config.yaml
n_layer: 13
d_model: 320
n_head: 5
norm: "layernorm"
norm_eps: 1e-05
qk_norm: false
optimizer: "adamw"
lr: 0.0014
beta2: 0.98
schedule: "wsd"
train_tokens: 559800000
Each number is 500 + 25 x the weight over its row's rms, rounded and kept within 0 to 999. Layers, rows and columns count from 0. Numbers have three digits each. The size before them is the row's rms in percent of the matrix's.

# down: layer 9 MLP down (transposed), 1600x320, rms 0.102, rows 1090-1159, columns 80-119
# up: layer 9 MLP up, 1600x320, rms 0.102, rows 1091-1160, columns 80-119
down1090 092:513459512518510484482521495460516470514527460508503507471565513460484472515488465530515503513536497490522493489483526518
up1091 103:499468435481488473499502483473451524504500520488477472502500492517509490450479473470473482547508524498501479502524489514
down1091 111:456527504482508512517518515476480497501508511537489498531486483536492508470498497504494519485479500499502516494479522503
up1092 105:506454489504472474507457507524550498488508531496497488525511511543502525514474539487508503534562482487495500523500527517
down1092 102:492541524519469424465486509477552519500516443474537473460474485472549495468486491521487503506513467471513531496470501480
up1093 092:508502481520506473536459495467508483531520500502498531534441483466483523493488518520495481492538534556509475489473512481
down1093 094:505501487459526500470522486500502518500485504496479485531546505530521490514524483500476519527487481427518496514506481537
up1094 096:458490474465503475549527498511472491527517489497532515476524519515475521502516477485517530533516494528487471536535491468
down1094 101:449495478460479527532493489514489494498512508532560484457528475474501505532482509525504456478490482494524519499532482478
up1095 111:498503488497493522445500483530489528465524511510477520503496501544502507489471515503445512498547505511477503534532499548
down1095 110:501510534509479534468474519505490503491506499488547489524529494474530511490535485508518497503472494547515474519536471507
up1096 097:475470470472463482456463497460494467500566512519499542513482479509460484495507506511477475500496492482530498511450512460
down1096 097:497483466518437499518505523499507457465536528527507504506473520536448470489477491492480481555518470467515475440504528448
up1097 102:508462480495479510455462459509474520503503503526435513474455477531515456517466518493445488471487532493507438500476503531
down1097 107:492512499527511521488458529472518536509527521474536438511498488528513518513478488447555517515513518490476504498516448533
up1098 106:475494484448497544484479500517491504494498473473495495476512522494486510524499521460491461503478495502470536528500500504
down1098 102:515479494520559500554478497484479487458524526492504538501495482504495476482535484541462505517513477485513496473559489511
up1099 106:477531489502502478525472491481510523485497527527487496496483496511512507528478506492518489511490502501457522521462546515
down1099 106:520486513492460463468499512474536489498510522502479516498492473481513496494503559505512493500539525525485510509504522511
up1100 105:441515443430469523458491535465482475513507506486505524546508451477482504533474496513533481468483505498538483502515509544
down1100 121:407539498527462461500482504482531531494497514512537499536477476506518482529546486523511521508515477513518455479454518511
up1101 102:515556529484492464476472491500490508481490471510489520526506513515521502520482500514493468538451519484450454509476505481
down1101 096:512470505478460498497546510474503460508533465491511516487503507486545470526512489517522519484482490554524532529519519499
up1102 105:491482469455466517491508497483485508456501464554443517468502511485475525497514488491511478489510462490488529530474490527
down1102 126:463479461475483492447490465459512561486483514509494490503500551534437512490490451509512541505528524520506461509490500470
up1103 110:495492506502515522508502452501533522468513495514488504517500516527570546539503504447477448546500490475478497502515575468
down1103 117:456491535485489505479537534469510510458526522516498483450501479528511510490569467513562511516502487508511496438478527470
up1104 101:490519437485505539499458520480569504513537493531487479513483510501462533511516524446484452485500454502497528511509501480
down1104 094:518511511541573536444500508487510529519533492520484502493506473490500524507491489541538493513493506514527508494445501494
up1105 092:464512473522480496503535543484497535505506465473479460490520504476502509488458469492507521527500537519464528559497531505
down1105 115:453460500513460523501497508493509545494481484514524499489503519482501499481480533493480494517536513542465514518511523448
up1106 098:512529475535519492525482518515529508490511489531504487504505499531476517490492515494476500556506508491440502514507536455
down1106 101:467485510479506566489532518516491488524481496483499525495524493495473489492521519491523504483534487511502504500556515500
up1107 103:515509500511507536484484500492537518487512510522493498493506502490444533544452545500493465540512496490490469509512505507
down1107 101:473522520477495496480500464507447468521458478473519486506523482563482510464483512491474474528516516492482477495505507501
up1108 095:491525532469498462532508481512482494485536487519517518502498513448500530537504462509524508534496517505520508510501483491
down1108 095:469488513508503530485549508505477481516480500523534503480474503514514458480478491453495448520479489485514481478492488520
up1109 107:472479479492480482479461460456465515492565495498507518498455464487513508525507500523506496476544519535470506547470516497
down1109 110:530490482472490518532502522503479512458509525499513440481567539463490486506484496517532474525529480510518499497482497492
up1110 104:509542502478464485483485451470516513477508529497529513510463497506471510512525525476473470517518528468512518482442479479
down1110 099:481497532497504496497482511471501484507493535531530516518488473456495491498510515453488553486449492546480535537474516500
up1111 092:489489537491538504475505523535488492484508502474540486513452482491494551539500478476497505548492487463445452542514527469
down1111 089:476510503480563532496494505497472492515487524499512499470536482468474520527548486490499545487487519468488519514545471452
up1112 101:482478451544504547502494515506495500509565513483503489520527494474529528522478484489504525569498485490479463517497495498
down1112 096:511493495500487501553468490543474469556477519511477507510530507470511478491438513492504498466537507474502513544491542495
up1113 094:475502473513489478477513539482502521480534508481482501497517497476536490517492485483482494496525481508505535549509515537
down1113 089:549511472523484468526514504527509524489510550500478505500524509513491526516521493533560490509511554503478506522504503482
up1114 107:522496488503485481497525506517538492512552503479482505441468500486470505487529513509482485493494501521450503502506533509
down1114 108:453455529482481516498473500519481520489519525451448481510506490466508495470528515537483477490507475447498511493525492459
up1115 099:475492491525478494472514519499506527486496487475476517492484460477509521505535529446466474473485497467483464535522495505
down1115 095:503496501500474510533521480492496468509491515515517488503522501517506485491462513519501506469507516508506526501486508518
up1116 100:469512478493490516515487499495485527445469476493523477489530480493512518538525482463542440529524486472502481509508540503
down1116 097:530492527530510508525487441414482514528540567506502518504489517498465518469483490524480510529515510487521503530522510522
up1117 097:526550468477525508490544463498492510495502508506497516520482505517461510527466485476548484538481513527482498545473493524
down1117 095:560513527544497494469499528545483461453473543503462507470454487517495494475516493536500511507536494473489525498468479498
up1118 102:499464499506509524464531499472457521473512536502513544503488514488468545540521497486505461508533471500500469497495532480
down1118 105:468503521497524493535522530471530461462484504504486560508499442551468530439531453544551475482479480459482446507515488463
up1119 097:503484466511482477511475477506511493508524495516478495470546507508513494496549484524499492581523493484464501501451560471
down1119 091:481484461449499541498497530485538542505469515491497472483489493499518522474495501524492480483507507460494560487484474476
up1120 098:499529469455504486544508502497552500466499484470495495490533500437458555541512503487519496511481472505496475516497531521
down1120 101:486499491511505540555509492530472517529523527563479487508515482494477475484541497562473527467463498538508459498500454500
up1121 106:493505503482471494483496460502528511494524483521501492505468490512455523492480526494476503517510499502484472544496495549
down1121 113:559511477489513493551472511527498507462563500470491497511495451533464496501482478518490483522511517528489515488508449485
up1122 101:510496481498480488468498467481498510506519482530513512496488471506479522549485532481515492522472528497452543507521534470
down1122 098:500513495509585519566489509485519466511514528528486481504509496496509459456520473501501442475457491497528488519510507554
up1123 097:465507527507514501491538507509524518501527491468498511489486473504507528480496459488522476491506488490494455536506506507
down1123 100:445497510499501479516519515543494527505491514492497488472511491482486490454492506504493550506503518491555476474512493514
up1124 107:474504506497489502559473503487527481508458510508444548515480519541491515509517525472532488476529471539408527522429536543
down1124 107:481445473486512492472514543477488446515503472542514509508519507497552500481498464475543518520518546508496490511510516509
up1125 099:512521453467483503541478493482519522518506503496478498506470495512450511531527511476508462535510538501423525526502544473
down1125 102:441465468494461450483485513493489520506486565499490552542481459458474515523508484468485519483534498509494513491543516492
up1126 098:482498481538473506533484504513485546485517481481467504486496511480515543452491507511549501511470505453510488496492480520
down1126 098:495512506458489505505472495497516510476427487501522515504495502531504516509492540461486521503495459492533460546501485513
up1127 099:524494475510477531479493494481494476505520484535435492516501502501509508474491502536522437479503508528510543521470517491
down1127 089:553522502538462501502511480514492430518464492475456498489488495482515483509520441464528538477503526505467490472503447467
up1128 092:513513515490506515484546501477521519464513483464537522471470498499436521496464501486475512537509515535477496483472502535
down1128 091:460527502534546514471522499516488522502490510482532522473460467495492533506497471501499563512512527544481471514512497509
up1129 099:515509475490491521489472500507493499513503501498459486540533517503507543548487497483490526497537545476527518489481499492
down1129 102:506554494505507488461502509418496470511512482509552440527510457477510509520508482460493505495525483509443485500529514520
up1130 094:503487456527489519483500486465534507479503495511528512494533526499517511520500520504516509510489535449483540466516550514
down1130 087:474511539535483511547515477509495521501525485477498444503484508501500475532482511517492493471516515485471519499488527504
up1131 096:460488484506469463505476490439519510505547498473508527500463508472454544562467490479515481520497459526454531534529551478
down1131 114:455487526465499532458497452477518520524507489478459504461503517471460492504471518475500464472514467473552500557515514515
up1132 093:491484463516510514448536512487501507495485488511488466477506488567520502452487488542501476478472529475423515567489488516
down1132 093:474509492510501513558507497501473505507501457490533481525519534487496484547496506498543504495504531487576494484498496486
up1133 101:499502521532469484520501526505504534513480425515492534511587507476505472453474504503485470540523521498471498498488490551
down1133 108:446478547541488459502519527481479463506456484478519530514523511497547526514502458490508515514497514527467529442481519488
up1134 114:446517518473483485486499499443462545464536504543514532545481494497529491487498513459481501480501558476496457558469504535
down1134 116:499496477524546519479518463479500495534501480515466471502522499462547510492480516513558518474476474515472495514533497540
up1135 097:521471477440481434500530521474462526473536518554500506475511503503519493516508529492499487517538524511484520481514495465
down1135 096:504449527489525520503456465456502480488499485495489544500481495459499493492516512508512491486515507519487471497451472475
up1136 101:534472459478515501452478452495512507522493526506469515504514516510502528470450545482539510491485529462462447482490487500
down1136 095:598479547517423505543536511471513521490489500517525475508527504481453485535476488531508467499483506490479496477479561510
up1137 098:488552516486486468480505528515457525511462538502486526507488520471471514445472501496496493516503492497496508508485536489
down1137 097:462494529488462521476537490499471515501529500482475517515496509538495496513502532491477502523524487487497510508478497490
up1138 095:500507498434495495505523531493487534535485500517472484502521473489499476425501500494509472494449448515491476508489472489
down1138 090:500486477445481479473530472504511477466461496488531513489468495462509407510517519539493498508504478539497499545513499562
up1139 102:508438525522451498527473498466483508554513503525472536514473483500540513476512511440507475486486507546500477506485509516
down1139 104:484541486509516493481512498503453515497521485455502496530471478543485446506502540473462500517526488480510503507518522535
up1140 097:484525518492500455560460483489501485524510468442534506469526487481455549481521459497547491539507488520513538479483496473
down1140 093:522496495502485540447528502523490523456501510554471536527463482518520464482499549514459472470496510462447456546517499536
up1141 100:468510516536491506460489475446529515483525527468490548543455485463455521517469485487481455484499525522459481546508506474
down1141 102:447517504481514522540491444487511442482455548485545479506520509477512470523517500509514473508469482477499523525501459498
up1142 099:505490505467482488493452458459498500495453488503529473508504460502462496495508480501533465492506451468491502529469536511
down1142 098:486453490497471510519543479517478517516533441494503522477529515528495528533488485496495557527498529503494510533504504558
up1143 105:492442500502456468496504517553505517511521476502492465536500521472478518523485506458487522518548478526490532511471500509
down1143 102:547492511487456467471526521467487510457508514463472462532495539504502506541478489530498504509514467513513509511509524521
up1144 106:501449493521489501482509485446469538478540459531424495483487507497483470484539505488488479485483454494478471537519495498
down1144 110:497512504511493480542507513526517480467458534474514502484509520465521515467494447507553522481546502546552528517492450511
up1145 101:462486437497449505477476534495477521465509537512517511501443493493515515476478495516467515468541491482516515487470516477
down1145 105:405503490505497511492522535483491514482468501488495483520512519494520492513548520530480479466523485524510446466516511540
up1146 101:502450517484510508504523485528530518475500512504487513521531507496539535550489477482486473476513524474500483518465504505
down1146 104:490522509519462543463504448530461532483485498456511507501478519431508511508501548527538501484489517511516503496478458490
up1147 105:467508483478443496525471517477496476517514474525483475448475515473522553459498507491484514535515487494436487525508503559
down1147 101:498493488476499483525495434489543522534501510478546464446552512524498481515457526524493512487496511508509497508534522466
up1148 097:539497496484513476514496502499459478507544484497466511500445480457483467466500523478497493494547479498503512507437514487
down1148 095:596499501495513491482548513547508438481528513482484478521489461521478503471525477474524478530497467490544501485461458492
up1149 098:512520466516486504529487476522521491540501472470530498477507570486494493519451502472508487499562529471478498456519523529
down1149 100:461496502542536477491499496500478477528531539512480501458516455479485504487496536503476488495476549564519489547519481500
up1150 097:472539498453491492506494498490490497475519511523553522475518488524506506513521491488548499523511533539491548535493495507
down1150 097:458486442519492459468508512475518549452484520507479472487476547510522513523539520517488496507523462502481491467491515511
up1151 089:488527460453488540515488516502499523477487489494494486506482507532485556484514499510476486565482497447453504499540459513
down1151 091:465479522531499510540479481520535479519486534507562501494508494468464519493488488537510505472518514533506456515493478548
up1152 102:478470492488462528466467514489507517496489498540530466499496498493471549507525541474477504484517527469519507490466558510
down1152 095:500511493490516492541481511514499509536504515513519496521486457503476529463464472462500553455553519471528478495495496490
up1153 092:494459515440488502500492503480512457510545500483518536489537463508501511535524472476456475522530511508522471484516530549
down1153 090:488495523520459461496485508525489482532483480523527500527460499481520558513484500477489523489478491466506502483499522462
up1154 104:507483491510508522461474490499503496491508481544488505512544525482487543477472543490521523475534554502518468519477498544
down1154 098:578456480516536513484469532474450487465507487544501500477515534459503498482521458541511541459512518481497502474495538503
up1155 105:494481455515491499465526511496495550452521494532528475501484505528487500488506455523497495528506496516480421477505467505
down1155 103:484504484489523460512511465486501511536529561484506502491526487479508497493467459509457540514483457512520460523496492535
up1156 100:470491506513489467463516502462500547463511505507521491469520469518514525522515496495491471484514533522490474508507480511
down1156 090:524516511495512461524489535510532527485472534531478484507479505518525471493473511497512495495485489529472511475492479476
up1157 123:469473511488474501489501504468523496443504523494547511498477487526483527489534517506508442511521463527496479512507523510
down1157 118:479466493489509455523468514475494497464477533420516507505470519517514485504512550554524450519500500522509463509545505512
up1158 109:489483486489515488514499521506488520468514491532483523491478498539516511494476516495536482510539511516427499515515537461
down1158 111:490518484475529493506450469484509507478513521499451544467537484552488511484511505534498529487489468560470457536533482470
up1159 103:473471517478511537468511503445501526479496472546525499548522508559519516500519494499463467520528475542460468472475503540
down1159 110:457505518516536487526497499477470466442484479485488485462473494496469489533457493534492547481484567542527494493471511477
up1160 098:479480510502477559531495493486536507496495479466491477509515509527524524538456518474457471507528471478497499540487521484